Each number is 128 + 24 x the weight over the matrix's rms, rounded and kept within 0 to 255. Layers, rows and columns count from 0. Numbers have three digits each.

# layer 7 MLP up, 128x64, rms 0.0879, rows 100-127, columns 0-63
157138164112201116156121134110110159114117151128157130154130106116125102156125137132092133137172118138117142090156107183151148115150175102127121134104128130124139132110145160101152133144161138
190152162125097123113117134097170079091163144129107122129088151096088157103120082157136140133142093133135091125120133160129141135086123191134114103132152122157119185096137121113146098132168123
161161134098120146063165129134114128151141174146145138114192127110122149129154105148119108104110124120112126149153131160111148115118127122131137143137065105114122125103127142122097115119123105
134101120150086158090091149132179129150115098109134139104157110160094143108165169156129094098134090178148102137129159158123121123167114138122140186115129116119100134173093130086118153127128113
107092078149128105128137125144133145123128142118141099109163123147136152155102147121149130097113111127161128143125151099126077129145105107116088118091101088143151088151126126124157157110146152
087134084127124157149117141153135145124115119100130160136116148105156098110126170093165117135125166133100151106124104109080140111133116113147156103113166111123128132150119113157050157136138130
126119134110107099147111093139139149147162151116166139143101130058151133074123099121067127129120163154098145149124151134115095127130132156097119126116127116091104117138156086112122155168113149
165114127165147149106149157137125140130097129170142151134095148116131082141128156132109133142143109105126092138135113155182119096160115096100115155136111118133110119126112085145103123084118130
119116132104131106159082132130099195125119156101139111074143119133135190128141115097112114132132100128127147156091120106123096169113103122161118113107163120134113111112103128132150107137120113
156125112128112127114164097117127125130136130117138141145159104083082099143120135159119151159123150128166116136121117163113173155132190126096165165131091154122143137101097154127136119132095120
092073112099170178133120145129148116157057151155107121138143133164170107118118098100095180135112146085148107145106113122123114105135135120141089123151145102129152086144119146127132085169121155
122144114150135101138142139161112156157113087102140149122131136145150105110133172127112140149152146066097122103106122107152111098170111119073105135119106120135092096183112116115132112155161104
167142142149133129096140126120161135169113175129097141119136101136161121104182157181168143160116114115120136136099172120092104131154104147164172142140106149121132112130116116149109152164123129
143127132124107129151144110133153117077107118159123122165141108128086134120116098131133135142122087145100136114122100126130125113147121142128135136125108099113187063110154136078108145135154100
166107135136154107146123132117144122105122141095100135094136119124140135118134094141099100122146138154086182168137175114130128141134184123139104116130120121119160093095164144079122140144118108
128125146142116130118172082162131136132103116149131173138144148117087114137147120138124134121100146152124079107125089177158106072134127093110103126153107129137124142150104107128136166115081144
123086140136118123145147125158133095124145169124178115132158132108107106106105146131141093122098144130105110149120130134135120134077123149112124131104110118150171115129128129140135146110157131
135119113128082130154140138130131124131147123078152105137121117107123068144117164135128074068157103126123123142091139120125151119153112146101150154137151135129102157100199102124139108132107112
128122126142126130174121182144098149159135121163158135108138132137087113128099152124126101120149101113164151139100154135152134066163119139113155078113125124112146109136115124155125158122147136
106106129107124175165143117110111161137118125116148130110153130114136174127133096122115143129115145118148149145112173157062120117170142096138133153081093091128121102075067136090123140121138082
139146143147111125120111104130121085136136146116156054133162129164123112147152122129129117148147116099080138139114172176115131119112049145157143102170102111145130129111156137130110107122127100
121164114122149084143147071136146157128145079117079086142081118157126131115164149177173135132120131118128149105138086114136111166134171154099122117118184152149115119177168120137132135175127113
119149106159120089069103123090086107158148100111141096133150124081094137154117107151122119101140098185123096122146131147112115134112151149132122097148099103132120108119063146119111166130136108
140104149134174153115141111116143132149144136125114143152137068146117106159128083126105180162138139144138135118143106114143097162131128093118120144088122104104182143120130125170135105116148135
110143132149134105138134090127111154093133113159154137097093149142089119115119119122126062149141126146104112136147079127121095135133134125110147117174130119160159123137150109098143129165122123
150103114129138127139126098136134150125043124134110102152111121122105139170128114172120118114112122130142140144109111124168123142119117156104109114177160118110150135081097132119093100099109171
134090143122149080119160142153118155078120098101117141117148140113161131117106153052143062118116120120115106113105112159151125135132132138150116116153072138139139100151103140141157113120103122
093120103122127105145100134117109157115146125092116129107140135114105134094133131099124100121096138147141126140101107155129124184125167160145076129152110129131073106082079117102113117131178090